Weights of a small transformer language model: 2 heads of 64, an embedding shortcut.
Each number is 128 + 32 x the weight over the matrix's rms, rounded and kept within 0 to 255. Layers, rows and columns count from 0. Numbers have three digits each.

# up: layer 3 MLP up, 320x128, rms 0.159, rows 178-212, columns 0-127
# down: layer 3 MLP down (transposed), 320x128, rms 0.144, rows 178-212, columns 0-127
# gate: layer 3 MLP gate, 320x128, rms 0.153, rows 179-213, columns 0-127
up178:146080201153088086143165136118146130102102142156155113156174075158084121066112092066093131153095108091096121085066106165133103147123109149175156111113117138139144164096154110125098108121125159141144128142150124142121123119171100197127191128124164108164162096128079113158172132149176131143216131114077093131131144151115163128227133097083153141114169148186124145083182158131172123060015
down178:141139097103134106069113147123159097170106144145117153135151128113119084125065170104105097106173127149101151129190121121181125114112134136124127149129147135161110154174122137125127102153158177121137155120165111123077109086113141109103160110175114184139119203160104153070101127122081151118113109113154103107124149140108074108130129163098173142184084165108144132134098144097127132176084
gate179:122153132106207107157155139139117105106177141147128072128173164128109116221098108157126124136130108149106126125110128107120172126093096168115140134130100097088088125064092168127133092192090149094069085161156167093153130130140153081115163143127099120143152137120147140117162181140086134099108114196195076125157111101132174124096120130145098136109136175168091131160089091088174123126144
up179:111075118096119127151087166064119163106198153173097123184114146051108166089081136143190112140148088164147123124090161145065161154112107127164150133082167118081087157086084158158118125129074121140086175089061105083111175103181101141122171217060154099060142110200128060080092087142191140177093107171138067163077124098134145139161051161110087150142144112121079123163132140138111022122135
down179:135132141117125110121121067138087139118132123108067162169100125149127113195100127112127120211105120160115105105079104142154102123093115159123136187141113150121113111126114117135163127116141124104175141133190157129124067140101111157146116082142170113151147153148148174096125123081116108140130059167119079145130139143141115136102110143114140099095088113105147096115184131130107157188121
gate180:144052141111118144123172091095079184143103091105107160210138153168123076156180005067122105168111057127127160109200118138065186137123157106119103145097101145132089077157105138109171132142115148078147124107104130171118187172183123142118096078074053094131190129102093167136136062106089168143117130141086151054143149104166069217110110113159148201172128104075093149123050179111114169090115
up180:167135163152110088169156122077202068135137109112143141017191116125146172183176091109147071140044081132143106110151167108203121096141137135191183146093163008151146126125150206104215124163138210149174144112106130162131124117230132116102113000118070069179092140157187134116113056086105179178194140135121138055139082133119144134110082113081119183109104128126159072208164092104091128127223
down180:136096121055103094127108144113100071143163073135160113155175139088057171170110118087171153189126091124111110066061106117160118116138057115145123162140111091071187113135111180144200089124113082185108152041126152132117150109151138127125079080127152207072137065098139164208175089127154113191158071167122100120126073159127076151173116114151134083129122078127137200161169109021108063109100
gate181:167096160156076114132125168092124121133101128148186128070117112136148108122048132147119124169143120075133133186131159080125128120131097133077149125094104132093128117152160133128167130154084162110131135148146151084136093143132116162101134160156147132120171126156098147085159144146130153130140112138151147129164125138129124089171152117093108135130109169135082152068133129163122140170132
up181:160013189153030067191054212089143068093082100245191163141141156147126056140120077133157089163117155080077143167119129125068131203061144154140112146136073152129046111104099193152190140118141208086157149183139126125103125137122156201049151246108111182036170176096100184098192098168098162143148169125094181177124124181153170113078206157204141122160130171081124141081149138130123215131135
down181:105185079107145119134204106148149165126175135054092171098153086130109165119159179124166136134128106136101113077139110137167129087161124095137168169133189098103173131111109076130045123142160105121110151088109132123163114113103153047134078059150153146158111135151111103164060148124142149164127069120130103111085119116132107170143106121080120154115159104160161153140065138127152056155121
gate182:052110150101194176122118077140238118145107105134178034087133141119185124147086147160065076148046116080136135128169205130052182149150113089123198178065155175110135116101183087152096134115149161123171163084083176160203046136104199097112150083098113114051187125178120160226091129126119071129177083114139116197165069169154126170133033061113110152177083148125146090102061172158042164164129
up182:119157125148109082098101144097074065122113176184075163155107208197098121042183049158172134076213141121145110135102106099124079074161075176098111069096120122137071119120105127086184152147217102099098036096128140104071161074094066088158045100131169172243114156121159129153162159153150193186127179066117136121034080117132084130117167099109109148056134109096080155133177086148135145070147
down182:098110157081161086123113147146142076094184179155131095157219179116103133116139166064113149152108151088153071111064173134150176154130108148156160063081196098177083143109136139129137126155112090148099119065108108164150187041223183192072193120134103154084171102119177049063138198132138104186131092138147107104147164076154125164118153140092135128163127074042114195138105159108141184132049
gate183:143118172123137098151093100182175124104127174135139134064151155108096123154103129141156168118151109101136166139114159121166093143135122105118086144122135153119078099185173103206096104100127187161105110124166158122169089131170134143122112092133094116132132134124100095162191099093111146113157095133131156086070142131159124176091121153141144133178138105155134099169110152122063127109140
up183:076085181116041133156092074139156080069119147096124180077187197104064163161106101168141147102066141167076110106104120147078132133171131116097135199150098131106103083216167126126135160073113109083062096160116035163119112061118128119081125144124094047118141138164098076114179150111074139103141147147107176107125126112117062236073069089109101103169168106152166097132099135134084109094172
down183:111154143128127128131141107095147165112143170127119132185128140140102090100112143111171131136128098144156164120138183097155055127132131151132105118160101149116124084121156101178141060120135135186129146162193149162100104131105107098128107082136157138132118110123096186112176177145107107157113138191134148097140105084115141135075113116143113148096146155157102159122132138129092123140157
gate184:158142122131131126129117165089183124159111106154123138165129142124135203099129118104203108118100131124091168124228099105136127190118114134069091138166118108102058087140141122170137129117147084187113092102145128128115167150165177159077127123123129130099122153119139174128128152119162153056096159103148148094184153116106116117146133130117147077148090126074162087111178115120107105107188
up184:084103127128147133113131104134101141101120155125161132100152105129101077126134112161100129172152119113152096126044180156126092077116140142201158117101133124143188127159126136106129131165133144064123192175115107102159102126119083101182147130143131114125128121138115074128144111124114114181165091163110097167090103128175118150086114115155121197127145131172101174166094124128138165153085
down184:182139112145192083103139120136096109125101116116139072144112128138133078171148104139138126116127167129058130136099128079107164152137112099169164122123124101207108117117128146171115134072196125140183086149069170129114126174112062103139093181137124108127132115100141161087094116141081116103115119127133119104047168144157149127115157127156063072158113148111177128155092087169138156115109
gate185:110175084174122068104156093165150122126096155091166191159116101105122150098143081144081124108080119079134125139142141126157129121100106112155122146136137090142179116172159147113124098194110138141118113181125108131100131095088133139102141153069081153155112100136118112152143118133138151166117145130056112109104159104109155151126151126116112123181116091153139146153120088117122096140197
up185:167094182092136161131093156104102124123146101151093047087136151133117135145098156111166148140154124163120124133120127139107100130175141101106126104119115151104113137095128123149101146093180128115146142085122163126137113160135129116163139105174148097105136151137111142082117138140114110115154112131202138145156084146125101130094096114130146136099137182119122136123127149155126158108079
down185:164080135110157100199160113125166117094131106175095097115163131074159130128128097118160137095105127153188146090153112179088194124093131154084090107120151156107076110144139143139133147169090146074100140139163133130122123122151143150131141157115162107117152159078179157083114129072153161145145169169125169148147099124126123148150138099145114153159073171107133134099088172105151148103115
gate186:153123155139148123182159121098143139111097122121164084103135123132169130088147063117121078132070153111081153181126113078142170132080163167172168131093106122068171114127207103055131156188159146161169132155083156160167172141176148165208142094119158174159127114083100134152141135121083185126167111147133118135144112141143107100140148136158184135147094185118144159141122107139164133103098
up186:131117093099073104079106132144139099133167129100094182163111128126083116153121167150136161103211108131167083104113114164099112112170062088093115126138148126159119132160058181170116105103104091105078129106163125121096081128100081083063129152165129088127113173184119126124101156078163059124088179085107153115113111118107125155129109131131096127108131063127128104148106167141065145148162
down186:077174151123147123181114135139162103116099115120172143140176119102087144146167135138152177119107142102100134102105071097142201150157124111111162180124160077122109095123153152132070159168112161099139135149151155133177168119179129127166133145129106136168080134096151091135157101141052110057162113131171123094117092118136118169110078086109158116125065060107104126088119135086107138144159
gate187:081148149084179125095176117149116167136100140114110102100102116079100091191159145142152110119087119107111176165141146126078149147076163232135109136160108153086124143101168169146091065158049119119119101160153134134109164119123151129159149162067124088119097148163090114134101131084122111118145181100152124165147160106148098116152167075113114156143201110202181105128141097159142153083152
up187:104131150114131116086180134113084145130140135148076110069094123096115098162124127142152106079101122099116151156116150163097123153108155188156110138141104125082095134101149152140104097167072119133166116146129124151141145131140153121146137142107157085097097146181094096130122123104126100131113180122121123167130130066142073111136133099129124163138165122170153095132127096165152135098166
down187:121108122100140129110139143156158075156146126104130125106156127099144152167139156084066142146096134123177175161087082127135139140144129162098112130132114133132160099115083114082112171131145146184168108109170125142197134144076114165117136122155152129137186105127170136121128148139100144162136078113112132143136115092112159079129082152109081109104128146140085114159142126141146132139138
gate188:141070147133132098140127163136136108117122164133124165167058156061117142096115173100068122134117137096094109105118103124105159183109096152123127173169168156150179099045155158138101136152108070162164113145109138135101160101124136135093148118121076160147135142144119121094087140090126117122072179134076148146148133112100117116083139084119124133149117165156196074141148130151114094166136
up188:146104126147125093142147161148128150126127162119108150145076163116117140103124160104114127149145107096123108097107114135122142180127112138107144174181159159143142099073147126110084115146110079146166130153110116160093161148113135154096135133118078158135152162165108109090078100098123117122100163134099159142121110106114119107093129124129119148129109147153155073143144098120096102161106
down188:172085135078136117119143171117108094149104130138139113141153149115102098094127145112105053134193123175119149162130120089142161152088193109132124135115177146151101127115129150145133168149122150094130162104139151157080139123125202122147133103171091151110148074152172122167135170109133132128081119132114160150145097175124167169126128151141128130112160133130120075139151118151119138189156
gate189:176150130161104164084097169154223073183166193131129181156092208061122138107165107091201146134091168074110093124165114136104099182143105118035059121126133105105134153113170194175144111102109125153140076188138104085093111131111130124082110114141079120141095073133111151130198086130132182144084113139132093133128115139126160173061195119107171084153101062132131126039096198156098106136136
up189:081140105103113120180192098102080153103120103119135110095121080144152100157035116164038165088082129114166123172121154087137149026137107126179185132119137143177164105152107122064141147102136144105137158074125193186145159095145143137139114136129208135134106126099150117108067207160107105114130181068140134122120125112126108117129090129107117180128143161074098120152126091122173145147050
down189:156120154124166105055123128153146091117105106132111082125102120122219176200136089151084122101116151111094115109130068089182134139124107053181153136135101077138199086130144131160077156099157112098160145126088160113114192147149081154108170143105143099104084131118164097099137066154103096127157069189145109162042152156158147096137152103126100116152140136079163108183119123125144171151112
gate190:104141105135158150098116154130197106129078089090112122135138156119203122200094050239136093151110139095157103112088166121156114142109160150154112117154170139130060128157166162117142146250139125103087097085082086083184060104112115190124087173088066132135107117145208126145066153086210138203136138127184097110131184128186140118077128067123167071181055169131062122205125113197129102180151
up190:112128149155151067084152124161099090124122109039106197105120118153097144166121136172105111147064129118132118108038131101083165158063183056177129182115129051162071109176129193066013102222089135161124127102102082109168039146196123085130112135110105121120127132082127163145093168164123130157083201166156138111145133107076174131127175118100125147167121151155169117152190143135164143206139
down190:108140126184165134086086130042088122086096161070070119123152133202137111116130179103099089139142117157185093131048079195161147120121152116111150123135151159154188068107107143099189197100110074185054165099079165132153146119197110117163165105092202118136095021147182080146165144129130148149221177132135131128054091105150126149094213114070148139089161146134157132131145052133076154141101
gate191:153130136153136121139113177099159074130158134145147096131161144184102135127125138148180148075158147088147113180116090102173124088172119164049150146087114132161109154173132193123133137137146139057112157125160137114090136140094078207129120152119134154116150112116112098121139131143151101139112124104170135136128104116127169073126152139122106102142114162129081097083136147153153133184057
up191:129127125158125149144112189098193116101179126109157095149145131182106123146158130135181146091160152088188099192099084111173118080178121157065131167075127140174132161156136193134147111122158127065114189139127129123106117154080114175136130128135169139087145128110122090116138135148156125103110108121148158132140088100128147081129154100130106074139101133137095111056108105145127133167048
down191:147090134109167086108153165176091172123110141140141146106136134096133114131118157110125161150108113138102134130153139140100128202064160095122141130101174070144102153108123115111147129157091138171126131078204170112114163080169146120157104107133113140144090108110150097149155121114128091138123151105098124113152164160122077142143115148081167137150100100107151143181159087140115130096200
gate192:104110119181156149148096180143153164133095149152158112130135117142169166153123127156160121098154143118122130025154075160117128129117106100115158126078060133141120084112116165103153081114095099102151144164161156155115100133167123146136168153125159171164189126124150129142105079189125141108162151146063122103085123151149138110142110119092113120164194133124118150104108143118136135110151
up192:153116115040093105110141099132122089141124149102094110148136148076089081122081132130122082186083132144052155166092150175103140147146136160145114134142181149082139187120123103168110181099190143177138093127079061123129140130126148122117105144112149130125068172107139141169150191074118085145110125044201150107203097138104151174114202120156162104099096140130121139160173122092122119144062
down192:162146072138181178136113160101161208135159097102174120117109149100119146109142087184078179120132141142147114080152162059168146158146077087102057130072115108135146031117123111150148120097123123094169151142156137143111144124133147104150069169125149119121246078123130146066130135134084162106144212147144119115080121139103149181117192068077104104080170120121153118084087119104108188104156
gate193:088130137134135105124065114094152099184099071125098101152109105142125114148115096110116137097133147126133095119093178128060117199125083142118107066134175107157104102129058150137178145124156195139093129166101110126093113158124150153098140118117103132154070145152125134101104115112107118152082168081195086125140120115217203148061091138101114107119109165193116116131128081160174138117077
up193:147141088102146113146091129085163170168132068167092139156152089146125163112057117089095108142148141139130118150053156156052096221141153159142162079123149069203137111162049179122161101119119159174117162138090157196147060168102132094133155124099111143149110158125149115085100160042165117154105191162162074113083118105138217119080115091098092121089133163198123107124143122132148157164115
down193:187159178103104167161142129187127076208138139147058128151091161106082174147215176209124168147103133154142183195139106133128132169150092135242159050067171091085139185074103065138152201174131103210166091082087144152041195064134132105118126069111130097122003201160112055118116103194131142211120118151227151046216113227073113194165091153156156163176110160157138152152084139041138115072036
gate194:073153109193109160145064130099158144134143192116135137058109158152114110094136129143151139071071110100125109159101129178145046102130115153103050110153152181109115115118086183100144090119116175132174123133136131113100112167100108173083151139105131136143127118143165166104091137142151129132114141162128122147085096149140134050142104159107107179132133139146126114118097107108043162143183
up194:111100140145152098105126103113164177157075163109117108114127117153110156120173179146138151077125124136126158164141162156148173111160108143134076074152117155118095073134137157090129099125103094105092122135160147098072137157070115113109118107063072086089125151120112110046099155147122136153135116175114189175127058158101142093095117122111142075162109148147104099187142124115119139198164
down194:081098154060143153125122125142044102081123118135119157111145093156136128118106149119086116140136089135148074159133122128148133081148104183154168142146119125116173141155139073149182164142085114108130106137209085142101114136128167122110082086106180125117151105144136129118147161111087132174123103107114112151157134154130134157160088132119178169147127115146113077154130139160133121138171
gate195:127124191158151094127138117113142108149131128129122116135147144110083106108160100100115110145113112107109106109175117158149129141124135168106129133110141131095139101082120128140143172131140124171163107125108094168133142139149141133139127166115071168155086142105088159154112134160108170153116123101143096136142141096136108121132139148121133119128077154138156121076123130140141118110108
up195:135136095100104131141131121147133156120135120132139147120110104137164156140111143152127147117159160138148145153088111079105140117111146093173131131137099119160115133166137116117108094141122130096116142120147155082136122109106148107138133103135183105089152106137145114111140115092136085114117136125105151121126113137121147164128127125131125138124163102129104131159111145143107146161157
down195:107165092090151138129114093112134145107130113117148110155129149116132150149109145157153109091120158120112098099147149112099099142154152132127118120118155143140118146152114128153087155122130159174143097139102149111182146164117144146107127105185106138123111156104106139095115119136134128157134157127102142150116152146154180117104148136162126105151121116138151120122109117128142099131126
gate196:146141070098135089065120162089156165156128122146152166106138116154154080092111164150110097151097158141070114135078082099128106126183135112119120118176117133138135105126094131183170109149111137176133136158089134080097098126142090132139129135125121115131164123127126188100152110130160083120094112129118153147117110152126124114133164115063103151162136146134102130112175145139058172093133
up196:127139081083123113058110147097183161162106100152172148098150112172171102098116155154105102180090142152111085144109094117122101129180109103113130117166106130165135124121108104181159151144093081167144124127110146110103099137119106130130144136141123107132114116120138155093147113133175118108103111131135152126128109148125136129093168121068100148149125142109130120142192141114065165074154
down196:173170149144150106139192130118153093119121155109094113181115145162100066128146162143143121133135125130130160164156134109127117086128085134147101096117092121068122118113136122145143168146102174070087135140135135137146140085114111136142158107118170136123195090170106120129147126149098099128155111126170160137134091122113176156130119146118125142136090147152158127104116126130131113124107
gate197:192121111114124088127123133141177062163097110217139149100202146117065144151146106087145146129116081156110157107082228169202181115145082130200164045154198137145143086140116197118095142093168126106113147165098175149172101087182125109170052089161102149109152116124151098076054135088153211207093158150095139180071149129169126097109074121065115089102116146110041157057108167159118059174134
up197:186134130140151107107146113118142098121109125163132141114182149137123054096164132070130147107160108171189172096098195152128136118145089135148120117148190102124146141137128164107109128121151121085137161194133162133142094127178161101154088116158085157147116079143129117109065143088119155150130152125131093130119137109171155146144097075120145106072170113121067146087132116160128119128090
down197:164096191115086146134090146162160090111171153140082205158131103101137094111120172178155109132136136112123177137107180137096117058182027078141108108139107189130136179134084050128157141145169139154154145154110144192144116165128088095100132087167124138072107124092105129063142130160069094170089152126115066200159114158031118086136136120151145087147078108120086095077156165130157108108158
gate198:133095098112100086146114116142152142038138142202152140103174122163115088144153092136182093161063084116075135125122126157074144084097129114099142166174154137125116159135155060115162114125191126083066108139138085141149118166140112216113175131035135122073127155161104132120167056144134148097093106131133170150154102146186230159143148163150175127116139118104146154131163200158122091074098
up198:107118135121127173151144154136097146205100169094130105140094131088121130107137157136085136102151147161165142145140135126186102193142143184154103093126111071136106122101094167121111139119087132174200167121083152108108142109113142035132133162197102119167150089108115138125080182115119090185126152135134104113142160121119052100113113089087069147161129112166135135128107114135125149215171
down198:161089159124156123154145087153093097082121080187178141107153076166133109158172091120094107137065113148095094089092115127135159036145141161089160199131136152149138165119112080114165084147132150128101161125113041106084155116129113197124202131063140152109095155083161112134143116149137117115100132166115156154152127174086226169130145165134158118164114151099137107163153140115114182127113
gate199:127121088142100107158143141142119109117152091160124124110107168177121137117136155101147113099076180124148138156147108208100151148090126116116122163144131151074116128213191156160062094100168153131121123170112105142125122150146178193137078149109173123109086139124146219134120117119085177172204165139127161137143059166143117164161105069101109092195149083133107077113134136162072106090132
up199:093108076096143071109107075138130133117086153054131148097099104212181187108140101110081172156104131096140080074161189203173125146127130111125125076125122189151146107117093085137050126064115113110092145108141160132163137154167168110064121123110121132091065159157114110146116124172079186092113127138081127174117131102131173141083058091055163146159130077077120152077126129118092136138137
down199:117146118160137154147105101151052134117157091077176144075117090153084133074096117139118118128119194131159167171165108140144138135144099155128150103115117130180130139128132141113115132155172115063109152160143167154177097148093151199109113100148116144075160134102083129123114107097137089145144144158109118117139143138110112082113147158120122140134103107124075168094122137119114144144172
gate200:203123168171079114150093144067152174114169129184216174135112105149161065109129095125126128122142154099124140111147106124167112142132140079102085120114119084090187096149128141193169103071116146143087098096086159071163099135174111141203131171095140117176154143135099122100190101132103132141151096100115168120147060174156167156074123079131157134119104118175107154106124144121174154150201
up200:195125170138086142158087163096154168111168156143172151115098120150095102111127104126139141128131136131116111106122107128147111148161126140122087126123106107151159105121114140218160100069070122154086124078124143108150106114165118134155120161113128139157145154116145102120171112121143150124145128108081175101137065130151156136094126106143142151132140149169141123123159161124165149122172
down200:115114151114060135102167118114155134104037106091075165138170138056079080137162221087109132082148114102114140150117138182160151118121124076135106120073149125086112136131136115106127147177114114088125173151090141075117117127087194139101115111104164128109181135140139094157149143152109096136211068162195117191109147099130141135082159168143122095163121085162144134168118099153148130126180
gate201:110117122112133150120120202123149122160085134085103087091063151162057092175094126172122091113090127106150138040125083130111158131092103155170165106219106143105140140166126059066138125193117112122189104118150103102109141144102113093038116185173085172146166123088147133077097104089139080137085110233115106125127124193203128082137138139146107096122094142104123121097086088098135167159100
up201:138111102175099158107115185139110098186089103066120108079137127132068091147120114163127100174103117095154175044060081067141159128072100173136151131246114141131102132205125076010162126172134077150144097148197095092103145074099159077010150154229046133119177169113173119078084082125173100145090140234175079129106119201238111062129156168121098094112126138145099132105106133081155162135107
down201:143126114128115111183112147095216120101135113098081106189135150116107061140144225105130094081137130127084160110077109170099076094171137176089144103191115145126181134176154106132133112145133137150114160130153134146164115140092170113161085141086155208190160109093059126101081137128156140094097149158144150143088146134096201130076139098102107112153123112109025063148157132095106145151170
gate202:154173173074135164054126156155134121128069144103137087147143166123102160112132143150142137157132170058095076122125075096140146119168132116123141090125082127144127093137173099166054070104093131119174139127193151111171106155146120151093173101121121106107132126168109183092149117129138107150151090128183193067100112164149106104112195142143187116153125188143103098094094163133136177151164
up202:153167148099129160056136143166133122125070134120150101134154185136127146098123146150152117138148145095107091128132098102130148143167119113150157107135101117126109093142158080183059087118104133133169122106161130093140115169141118152119178092100138143112117108174130182093141116145129111139132118113167183095103128162147120109122177128156163172140109167133105101116111127114120166134156
down202:182114101097086143168116110104054132117090121114082158049170149160152056164148102109116135090107172167119244149131112144123180139100108138141171103181149164127163116115105104118159105112068167117125169173169144151106176066096162171121114096159118102152165070127116112119114113154120122163188149107121150140125082115142143128151136142082150198128145129117135138096123161080119123166130
gate203:110079160104086101116171103087166059153166076154120110092136083050130151145107084174154067109133109093156080117168155099128083146100065122145114125170054154214144142134114144145119063163082117106178110104043088134109114139155116175146115177108078073043161044131121047077104181058055126141097113101160126108066124064115084146056095179076154155120074127137128150110086153152112136234143
up203:140093135119102102095140097063159078134156084125094085108148108082138151132085097146149091130150126098148091093167164096100100124113078142125123119116067137167142147090115126126134060171067126072186118102064104129105137135176151181188132166115074100046132043117110101095101143059088127126112094132133115090121134086137053149087089158113143138099087118113124146121099158121110142224135
down203:145130148125097173184115145150023134121059149078029155098131201074118153083084108123094152171151064097150130186122069187133149095069135034157155068089094118091139159164114081120107099046059083135077181116081120135073056090164100141186085097117114143174051099142082134148132096125064081120148158110135122128136092138148086115092137183133127074230147100171191136141165117081117067169117
gate204:128114124097140113087118185117182110155113152110139146165132144036068156067152082117197121100124156128077245079132158136066164132122132132114156108161123108119140111106168139153123135103137089095133158100180124120102136128101119104142172114123070168088143189118148156123119109139152106097167080138099178131162144117116136146115189169155126164169129134151145136129180187142166125102151
up204:111099112142106107137132115110096127129137097115125109113150108150178101178148161112059069178138104101207116188102139088164107100104160129148121098102117076130098165125108128128132125161095144172179102187070104162159136102154152184155143092128179094122110056121130134113146124111122144189105176183110108119067120122159111060123111065093109050112119113105144096131099088146021114146163
down204:110152111144145135147091099167110138108100179130147159132080154100126170104106082146137113082145186132092162130085102143125173135149132189126181125178151188108159134117142151128152135131139104108172134134146172146090124162102094133098119129161097130122156132109116137159140139110164078099088143113055125155147158124133140098103165170077173111105131143068143131143134153134186140125074
gate205:080127122164145074101193139148137156035088111142156130095103107095082154136165108165161209130105106101114093150150057123140111085127147076108145059113109178070135188171111255115096167142069096082149064088140172065127140064093150210025051074108070111162076132113071116120085188063077140112142000088115075090115135136084107072193148136061064138147160105145150081144120211192109048098172
up205:148098148090111153132028104101125133190166115105123108183104098147149113032126117056113114099140126135082194127095135153146126152123117112142067153133166104145136069101204049106125095049148099154143181121147129150130156102108138093179145178128124094045110098178133148137190050215151104128130248138134190162053050131153152215122092039115208117075094094175130111138121145129187180180057
down205:131135085118180146204082119099187100081198095161093124189141094119171095073083089164093177130123155114083148123118150115155097100134085148133089150135127106232144142123126138135092154083077133089121082137128061149150159122217113135150169111165072135093153112173129127141063127161130082116150167062152052132137192136144125151191127109158148050116164143041146083128162121065202152150134
gate206:163149132148149141073084154122185104166143115141157060144073100079098127127080108124093050171112115115077210129141178072035137161175107095153106139074130105199140092157100098112153109161123137111211176167125151147183125121101152205145120152093092097128092082140126153127058109070132142128110136068184146080117129130224133093156127059154193081176155099198081077146111077094086158146107
up206:159139109149143130083082169135158132132134125101148067136080074097118123134079106129096084123119090130103185154126169079092128158145167124186113086077123100119093115143106116146145109142165109115177149172121172136112146121108148163149140158097104126129083061106144109152103114097093121111070114108203112107120140107182139074164156086144151132169150130168090134128120079100104120109089
down206:146164048189060091159107155189089062109123140111160102132118157107106174083175111135049105160123126087126183173116143136096205132132123107132164119134106135131212128134101067097074163071142105134137181151092150120113131196078126110191093090122131139216099115114085134160143086168151119123103084036125102107126132172099162145126132036053152122143116136172137143202125120135102127117108
gate207:098129123194121144102132205163145106144112122188150145139147201079166099093069174125209086119112087156203112195117115126114115114140129156127055155118124149151149106135090129092118081128117142124117170098086166093191097139084091178137122143139117149135144179115171110157104122154104117124109064121189104087112085101169122110162157134159109093124107128116147181087107141191149108070151
up207:186125112107156111149118094118106147121131143103117113143128084172134168157163113133074144131145131073073143093124133135125144138099130094092201149129134111100095155119174132143136187140158130099133080177146090132055149088169167122148123106139135110115123090141112160098137150095166140133146195132064109167154152159121126157103107138057159158144157115119146119162169092110120129179092
down207:065181153155099211103132088111096093159144150167154102188126152123125174079130056148099122151168078118133097062105078107127105124162177118223096149107064096114172113151139102151129082082132111076094115093074139143147129120082114127089100143100102153077128143119143183025009165132134159088104062117137177116083139151152108163082143121110167119177093088114113100106186078161141143118108
gate208:141112202185200172141107168206124170167020171140108114090115095138114173160113119170196110083119125131131100060125078105160153085172132143159115091120092084057072128129171161115111119116126153166202166189116037160222174058175110067148162154112150128093155125111199060086134163115102141109195170151115112133138096128150146112115146146127100121101055081184101118122103057112141173105132
up208:168118152107156082102129129104114129134117106074166037130076199122083135185080121173124151138109153150166068187132125213084111116133122155077135162140139108107120147128054125122152145121138117083138117146182109131147145157153086122095194170175157174178128160176133181118102172154157121103140152045132116189127042141110198150083149104101131119125094129119172113134192111094135082231071
down208:125142184091125094117118141120119166123129167126094122126135152071071162104116113150141129133120097129120099158144079142144126133139159149146124121171159098081131143196115107141128171138122136136178153181110133151135155086145154116125113146117131108089081132101103069119104145167124130096125163095178173073106129102140147176187117131103133063112131126090097088150138039086170151110178
gate209:070142168124112152086102110154096145121105103127127128107129144198091135153052127155135154125156074058106196130117126078176155186171119164105133108089100138118101075107137133142153188162146128069128107157142090120182153133073091107121179081085064141142107141127215160091101098079136103107140127124122202159125144117123121078139073128150132124132138115156163134087128095089128131093136
up209:197103165118147180169121190085250076135122125135179151133164153085148187101133127092113081159092093092164031120151145166065159141091095170141116185105098081111150210120135060121139182067110183189094104139079186100128079143138189184199052128188222185121144142139044114160143155125081092218112150141069076075125156205122184156128179214118169162105139116075090065173190106147121083182148
down209:118167119114084111135173113157082133143107107124130115134129095174099083097143121121152152120165146162074119145109125135159146146152128144128146098136143179108072083134137197095110144157114061087129120136104070130137158102103091081095166105102073091100123100124144173177138077125144155078148051112160134147090118131107148136169130032164125121100120116123177144109097102137113150116119
gate210:088133197114131081098115145102130182126081143153130157107116105127129126124127125093169144147130156094137135139080157085062126080149144138121109104124125130128130146168119161122166148111165168127110135136118132103116085150140147165121089119122101137116157111135139142118121138189137144104133120142160187121128147173131147089169135081166133152151161161135070109144149123129147126114115
up210:112140143121168088072058147157170185122115144122100121145059124125131122136092142109146080146160133085090095142099131183129179141161146179146202154161139165096140108144158122082153120111104169139088130191026121133104108137156205112162143097118134165125136144100109156100152159108134073153187196146130131144175097110144050114181170122110119117143121124140121108136163157186120149119127
down210:175105109167124132121097161142113063174129151085125090085158125103102119110144090119129081137158119148142131074152166133183102100116122119119090112099088118132160116110137129111072122135135130126113134124124112130119146109083136133139128115138105123172157092144107102118122105109128140109129095142128063165122163113144179096110109122183087114150109136106098114171094130094109102134080
gate211:100120107113136074123167071120144156171131125128142194138102133143174070149101121109139092156127154143176066117117132055143120132138104128098129106093131117124150124130144210103144116135093142116125143076165099163144105146162118119084115144166123141144154089155153102094105153110120134109127119122144125143166139147172186083090130106160123163052119171127131102104105113088160116122115
up211:127127151133151152095126115141134140159163147134126151163070130152175107151109093075121091109157140180190086136083128066122148158168102155114164070112100121191148056190130150089150115184074183064122143070155149148170128162134114101101101136139103153170157077106167119107117155172088128093135084125168106161145148114183177077059142123108170176080116167165108139132147118101150129099033
down211:138074161085172097174156134161112159090111172159109116114198161151127085168181176170129119136156100125129174147112087147106162163144124089143203121127129150132084167096098179136142111142100152113078125112151146068115108111141158140076163130169111139106117134172152144149088079146129117171119111152088109141121108161102119152112143127111131111184134107132189147155131133125106145073129
gate212:123153127069070199089136178135106176109070138082060098113084100106156136097188115164103126164138130099120096167153096042132131102054104103153193113119193138088100072140159159144105118171141167153143121172088161114192100112139159157126100146140115180121120129093146127089096167132151169105068074151082153101112105141175100141122165142143133111122146119079154144203073105129071116149154
up212:160087123172172072160122119145109085153206148144181164135149125145127150133071126116144143082143126154160134094091140190116110176147112171147113174144106144141181167082123126152136124112119139092094118098121084146084175169111095112141139124120127103140119156145127111164157102113128106153193169141179089178137165114084160127145108124104115111136112127176078114047187163110154120078130
down212:124105124220094122142132123149114115137062069162143105069146118173142132134092138154162082086086126121106125063127133081097130164160148147138089147134173145104120132181145119131094134164164139078206188066118129108131087175180132145061165111088072159166136120106166150055141138126151168084093154136090105159128121125145178132184075112046123105132094166177137101097134156115110135130074
gate213:094159104126102118120111137089171137104160153143188094133157121088175148118161078122200135170073154110138113108117125160176105075143135081131139122085122108116082116172130102172092103106137127137167136116113159091099088120168126175082165178134086165169134107136180136111148144140106181100124157136184084144164154113167072150132116117121182118141069153152120111133122132159115075134079